config.toml
rope_base = 10000.0
qk_norm = true
attn_scale = 0.125
tie_embeddings = false
init = "trunc"
init_std_up = 0.0349
grad_clip = 1.0
schedule = "wsd"
seq_len = 512
Each number is 128 + 32 x the weight over its row's rms, rounded and kept within 0 to 255. Layers, rows and columns count from 0. Numbers have three digits each. The size before them is the row's rms in percent of the matrix's.

# down: layer 6 MLP down (transposed), 1216x448, rms 0.198, rows 1151-1185, columns 56-111
# gate: layer 6 MLP gate, 1216x448, rms 0.0958, rows 1152-1186, columns 56-111
# up: layer 6 MLP up, 1216x448, rms 0.102, rows 1152-1186, columns 56-111
down1151 101:125070112175118214146117164147153112141099090139064179116076120089104186164106118140154115147145082142074126087172158121130147181094099095160137140143139145144109137115
gate1152 098:138108157071121097093140180117129107125125096164148135142143124144095133161087141122135100151114183205130174095109110086154142140088139131205085181154155082109083136165
up1152 095:133127143163139204097184193134141164105139102109121138102184080139122150072096192095094075125115112103125113077176175142124125139109147118140104140128193162138214099152
down1152 100:130107163148172147133137052148157167136147137102174141185133186190119149143067184150096096108114096106181112150162159148088143118125123175123133115127147088178118126131
gate1153 104:113065098139083138117134079132109110101135100087090174125110095143144137101068127098094135108134134153122148135124166151062141140159144133139087152149103138136131166148
up1153 108:156187101137134147107151184181103114122164169201120137147137199103128101111079135105129176152150155147175107104178059106148164096160144075142104166106082117147100065073
down1153 103:143127131125093121143128096093116106135163189121096149155132192122063091108117078109095100125148155097076125196150076164163118135099136101141156158072121081120156067123
gate1154 101:120129132192119141120131118084173163139128161111129105134062146156109104193153154068116159136124138143148182117121128118165093098144192144152136114148159101093159142121
up1154 096:116188118178078128173124161118154127113138088126124126121127171113086150150123120141119160205142091145127101133124081097081089176116129112134111125124144142121116102118
down1154 095:107158134125108110093095109150140105130161122099141114120123193143171090112094116188105208127158124162139136115145155196117169156113117144111132190138105152169085173174
gate1155 101:082098190145186133109198162117146166122084102088105086141119130104080125140164181180117135119116082100151179186182132119156134151088100114117157124140136055117122158108
up1155 101:152058157167147156147132148131138155071122124148137134112066103109204096045148129129169134134091114161128093151095052198167095152090107165169152098168100137104099077121
down1155 101:130104164171137132147095154105143152139114178118093140069175138095115137143115126069146127178116118124098179105142112171186147115161097121087139155173167085133119148057
gate1156 094:110172075115119148104108126137145180104089156151109094178118154060120090093177131140121085096158157168112170082150114177109161082181119160177169134187120146117146098144
up1156 090:140139132125165125140080100125099155146115147129098135095171115127194114123181143117123056153106170170123169117115124148129168138096088159081133230057152141151175138108
down1156 093:092077088151125126162188115084115089089173088135154064084130132121079168087125149108158125117122093130133091118150106125081138109113123118127163141163097117118106109149
gate1157 097:142125111193134145154098115138104140079114113162117163106154134072120096165166140121144144113164149159138156171155082079144153091078147158100148123171080167127073096102
up1157 091:108076162146085118141151113104156123154126101116120107165146202129083130080098163135165072067091085137229115121138118097170187146149075189186096176146120104079126158158
down1157 097:145132190104158117101119187162118122133141116149167087123154112174182093202133095161153134119156128151163111162187100148132168144164102129107105131099136131155100105175
gate1158 096:145202132155113139181110117152122119132124205131097225233117079108081073136159100150138149193142121210157089126146198061135123132114136139176083194108157091161090100066
up1158 106:087163159130181046121135121171125157149064135079141083166134140104176095182099108126100134129164174115115094146188141112093165104152083153093108087146115147107147158168
down1158 104:132178151113114084119120147132173149158176087147097192064184101072073108089058146108112101154168169152132147138150094132115164166149084074192156121083175139122144144099
gate1159 089:070120136092106124109109195167113185146180135130095057084105222093108122153119155120157143164127150075124154131090133124138113122138191138145138119125128096118105116127
up1159 089:154078148147159163063107113118165139102167102148096102111128139115122133087150183140151134080127100154118135139098133120157077218124112105145073067132126164093132160126
down1159 091:166130172162104193128152126149157123133115094106130176138137121176153108089158113123209112176126136147129188095167108153133153120084142085181133088089141153145087094130
gate1160 100:140116124172089128080112114054124171051152129131178110179136124102118166112136130123116102124099088147106106090112137156095138105172104148119091133145186096126083125142
up1160 100:219123110164112159111163115152078115134166158159138134114119171105112109161128153189136121170111078152101105096092080084135120113061135140121088112124118087083172133171
down1160 101:132102150089111119126180080139162167149116111035147104136110124125156094103127126100088200203109151093083118097145101095123145183067151139135127151119127149086184205108
gate1161 097:138167148143159140127132093090107085115139102107139123097152128176109103147112152095161117200116071168169124146110092169110129084161094079108156168150122192073101118094
up1161 094:102161121104172104134087145134169150078123124119211121199086146052153139099135135144171092099103168152085114138115142140209117112104129141120126126089139099087185123072
down1161 098:156152076164127124131096117159154150070108171115166106081125149136174144155125174123167154097134098165103132167135087158180140180100129060112144132098113099122094103085
gate1162 101:143100109131163135119150173117095151094179116125078140101092130079076132151163133090164136155197182164117141153160114124140163047121126107124154142083132092142135098145
up1162 110:148102100135087111170151162116146102085172116126075115163146133138148082121156155134128123118129150094155131072104158137070090192101091118135148130072164144196134126037
down1162 109:152187155097116115146175087078102152161171181097151102092108103114127115069140142124107088112102092172114163090109124131073095157188091140087156108115103134143102109131
gate1163 103:138085145106154146101118171117160139162202135139102130157121138137128139154177143066139110103130081180142144153188139131174106171159101157085117103098118126089152112072
up1163 099:114185139143094120100085104082136129149089078109105097053211169133090093132083121164120099103107082137141204148203145148125116110130135107162176142120126112159132109115
down1163 096:106115085093129143141132161163176124128081064174043108089130108096106090169174132145114154127130137171098075089141135102150166144165111159144127124132108105063135141031
gate1164 103:131156108092162055132151131186098103147175138125137128104160160113126085165125117124200129092096136169197105110143143135138151059130131049176111150164226221131109142128
up1164 102:077129088126144105099152105105124139126112138191137094119106091138147156139054114187152116080144136082098067225169070180147166097116134120159162175082087169121043136132
down1164 097:126114152089083131186146190109108155121164088120103169158125117156181121135127086081097108133092141128113181146138107160128141137113115134088092161142186097133141109138
gate1165 098:113103040147113105138140146144114179163218060118147142111139115107110172103149157083094144134098137143103145143168115113097148155104117093123117196196168116114136116116
up1165 101:114136205164212134071105052087120136141122127115085094120115148117101064110131095203122127119162133121108134144126130160126134143101144098122093129077108152149128124093
down1165 107:139165145107181155097125082119142167121143099132145117148107133087054072186136134145113134135107080068087074126126096175118132111104196119139156129155137062142082134136
gate1166 101:079176139149140185223149128106159180096170179133086141180159143102123079149123162143128102132196147153190134114075149106119131086194123060155117146122122113092117165138
up1166 103:110125074143111205149066195144135158173118135139034142159117119121166116171120172132092177148106059190113108137069100091107104165080126112151069182141096164120152166088
down1166 096:157147129107133208206142204185131134116136089154130115150144145095123117089110170097116148081135100157094102086046122119128164138108184115149105159098117130115135116148
gate1167 108:153125163102130126129160122088103142135137120149088092110119173103105156133154143140149090176155073105127105121160146094122106147132141118107160099199108104099088097098
up1167 111:131074092107090143154105157111136092118084117094114115099178071138108118092144119106204112089113137066119142090172125161128139191138123187109151146088147099138145101097
down1167 110:091104116119121150182123134132167170126136130202144077113140108167117101075146121124191113094096131121109109153154074075138122153106169096116112139113133120141112146137
gate1168 105:125191095116172117140125120151119090128096151136164162130131156168159123130114067119180158076131131103099129126154105090213170109199114079148135141142064072178161111101
up1168 100:109146131156108151127086173115088134117128180123116140111128116194169143119071182145114113108150147101121207158065127131114121118117145127115116161134104121164157084178
down1168 100:140169144085136106106164155170104189144131145164124118083086145152103154154095161117077129097160120122080164126128159186134121086096125127127095180100148147153171092132
gate1169 094:104180151119171128130097077198105183174116156149090105132084180091154118102140137166052160128125165088150148129147118143143130076135117160073168152151160092099172170157
up1169 098:080107105122104135149111101100169132138179157167146121133092102158128090124080127115082104146150126143166170092190168123173118172153157091111183101140129123066174201090
down1169 098:098130108154139150101131137089080116127099153103118159138139122161145145173181111163121137111131126130106154157150132216151154106133150110151148074038109134064082153137
gate1170 102:071154147149062134095112149102149101141053133138143129137097165097130124138144139140185161084178135053195161142118096064134138141119142112101117177128170111175165117124
up1170 104:165069156065120113099143160082081109136082129145171103191154178111085164128119132142131176145080092145134183122174209126152102166154133087056096149151092131117150166121
down1170 103:063118017133138096103174182098106217137132110173140106090127109095143136112060130136142116086122160118108175122094136167132091106212208125070156123085131146097161103072
gate1171 098:148187099104141164137130118133087117141128175128127087116142121151134092126138106096111091104161110154153129123126176141144142138183124100155145129154189105132194193104
up1171 097:067128136072111132070088159156082180150127094122120110156112121094164236124146111139110101150111122089124078158122109104122129161071161151148188163196089115112148125072
down1171 097:132139108122105164133099164145099149170078196149115167179148141083086131142143115154123142158157144100157097128140146060153127160097124127188062178160192120100179149153
gate1172 098:111065124169101209125099097109117088072163085075096169177091142135111126120140200110136176119156099167109181182098142137043148152087103131114188104138202135132114122131
up1172 095:090102120098164122134075154100106194124151161207127118110125110125139158184116107110201076152088080136153161130138170078174120171115158135130094111140159171167177164104
down1172 100:112123199137162170125110072210147134120160152168089121118139154134060126117164133114189096082108133135124174104121131108105161144149143129142132202077181144123136068146
gate1173 099:121051054118154123108100099131079148121162123111140125127178179136125096157149134179040095092086122170077112133115121120125151054115146133190127109093139115118121168137
up1173 096:139138116113102165124146094137121164094157029084150178153165085168197160094092136148070165146205109117033129127130085137091167109120144120132071124162137112150140122125
down1173 097:187102119133176146158102204202112101173151152126176103160140128120167144108143182093162119174083145102169141134154100113115140094094118195123151153122126183173140185141
gate1174 100:138142100158113124113151077161106107162143107164150109131162141172115128141124139093113143129144111179080145105115164099175139133113121129207097095135118110079103081121
up1174 117:169127158139160141134133108151079167204144093133124121120136174154153107092080128134049145142102132206077127131144172080133118158106122131123101163112187097129068070137
down1174 119:118096125118164154131094144182115174117061086095111130126096083203150073103016121118119114168134179126133097146144113140051154091153138078104072187103210115114129135072
gate1175 097:126102129090130068149192099159157069146098181187171145091103141138064101127126094125095073153144113138193130129155096113144149069166148147198140182155149121074066151139
up1175 098:138119223113116101125111067094131133139113139084125138202093078121138125128108126170139132113124102127181129083139111211165142162155157154111104112097062133139132105147
down1175 097:139118126156120156155107143108106186129111128114104076163051154137175134119091067113084139152132148126210125057161122088118116175114159069170165149131106140109168125125
gate1176 104:099108170120141137136094130139151101063192107124126103102107198120162110145136097112150126054165119088060150111152154114108112191179095122130114138164211133188105172097
up1176 105:090104153141089118103130151094173087106142136123156178155154135125129126052155115125111170062113151165124156144152094089116088118080172125184097208121119120129165069212
down1176 104:132165119142097104124096135152162070109131134104122138132134064136128106142133108100118153121110144102141080149118177117137133143151151095084107078106096179104150086166
gate1177 103:105168116174174143121117112168105131174165093181080112182125159128141118167120141125121067109082120079129115126144140127112082112157137132122118149136140121160115146139
up1177 102:140179101134145193067106149114178064151147163168093132089143202144140059117088138130124136115158140120186127165076099145129140060125104124116138158145108112189091081155
down1177 100:055130162122172170167168134145100088045066101092114146102110068113139160116116123089088090116154142115137180074158115171151119169084111102167108163115121149130136089135
gate1178 098:104187123124091090158159144125139162031113107107215097160136107093112143082111106145074157123163127134117223113097131153061161115098110124062114120112103102121095036083
up1178 095:121125128104102156138152127164103126115089140159148121089093144118122139124107096090124149097132100178111157051113214051151142139132134105098116089055125225071139138182
down1178 100:134165077110117125097150119127136160164129120155148153140071168157128051091101159118077135179194110153129114093143141117125110185146125105125131127106206191091141140145
gate1179 103:187185110162129079126170061193157127131136160137165142134126077184128133157150173139114087156145111134128127121154168122130127163111141114180184138154139141073123131124
up1179 104:107131068175145145084107135079116142158113149177135101138163170127079082153122166109093140072115119086144122122023141126133093135103089167112127140139120102143170127101
down1179 106:161099089115137186132090111068151114069082117140134113138114161157102129167096128067122087063104100156108120082086140147158096146151088172097142147142161150165129145132
gate1180 101:120200159145085191105114165095112107159126108134154164108146165204187082155116128106171100151141114122090107147125181146150112103139107150163078111103132151198198151117
up1180 100:134192100130113190128146158132064110158076135116133123149105115190108110187166098090160145139149120158101119148125102071172157104104080112101098145117152056138094193192
down1180 099:118159120145114124137071100212125157183089024062136147111153126095137152125136135148117082218128118095074067142135141127148204100132133180104140103141109124198130072097
gate1181 098:137059098141127105201100091098148093145192176121150187171096101097139126182121156104092141134175128197151056111122077135070210118122140185165118120149170115149154091116
up1181 100:102155059167122146090127112085166135179158137084135116079166108146133084116145173127138100152119059138166033148123126125100169104162181108106249127107151137160129129086
down1181 102:101147096092142161130111202146130113130136100177167089047128089064133106083162154151184136157141174096165138131067210177165151134127084154134138171093129177113120185098
gate1182 101:101112131091128103101111040126091066140096114143154084142067121149092165078147070172155090155163086106117097111164148116100111091115155084122137114134058202115160099125
up1182 104:182127164094155143190095121125162152154107126115104100125112154135158171098149112148112152104114106168137037151112111113134160073049204145164153049120066172106103130136
down1182 106:176105130098096131212121069197133148122087077102087059130174125131132058118139112115158102125154135135131093110105073128169124143107178107126150077122098175091134151131
gate1183 101:103078127134125123151119118130154154141118153207158119174139089180165152180105035103119162177173086125183150210076171142163109105173096129076122123165165089075095170074
up1183 105:194086074089132140104145092140140077110116078206110168141114154152168156147153139074099115131151154195106114150133108153160172109080111162159108153088094150132133161123
down1183 104:163154157111101122140134183143145121101078117181105164100152170138164207147118182105074127062148100101128068085057170156090121085132155130131115169161085148034126124069
gate1184 095:098140119105142151101112177098127137113174115124136160098140099091124139120180091110081156156123139066167146154104142084163145137153096099099112149097158133114123124133
up1184 096:080139190197182161118114152135113114140202134097106092128131151084126101041127107081139108172143097194110138111108115057141108156151157110090142077157095093104139140153
down1184 094:103126148111140116176152160119091191132075132101137125118126121083196097089133063158092138151121152129095123180088108135144115145146083132167077117118119139182091227149
gate1185 097:172108093090132167101111106182122104181129142095126094070098091103100152082188126178134138183162086077089114112094143073169146089148092161093120125150153104169199111139
up1185 095:059124129110133121107124169145095153135109118108119107152140106082165182153095111155148137089107134145176140147106099129111105131165116098107164121107122100087136149179
down1185 094:096160111093131045126139142178156091108107126101139145118038096071138125169183081170175169123224119089142101107132159126108122071160111121124085138137168072121135100119
gate1186 097:119128102124097165166115134126090141128132145107171125142125135145085053148217081136104128042118089185165054099161128100119139105139156125159138125138089158108163137108
up1186 095:143184101069100115119089130104122104187103098104141087110146155104161126160114186159091101139116117094145145128196132163096145139162066085151097137186161163146099126128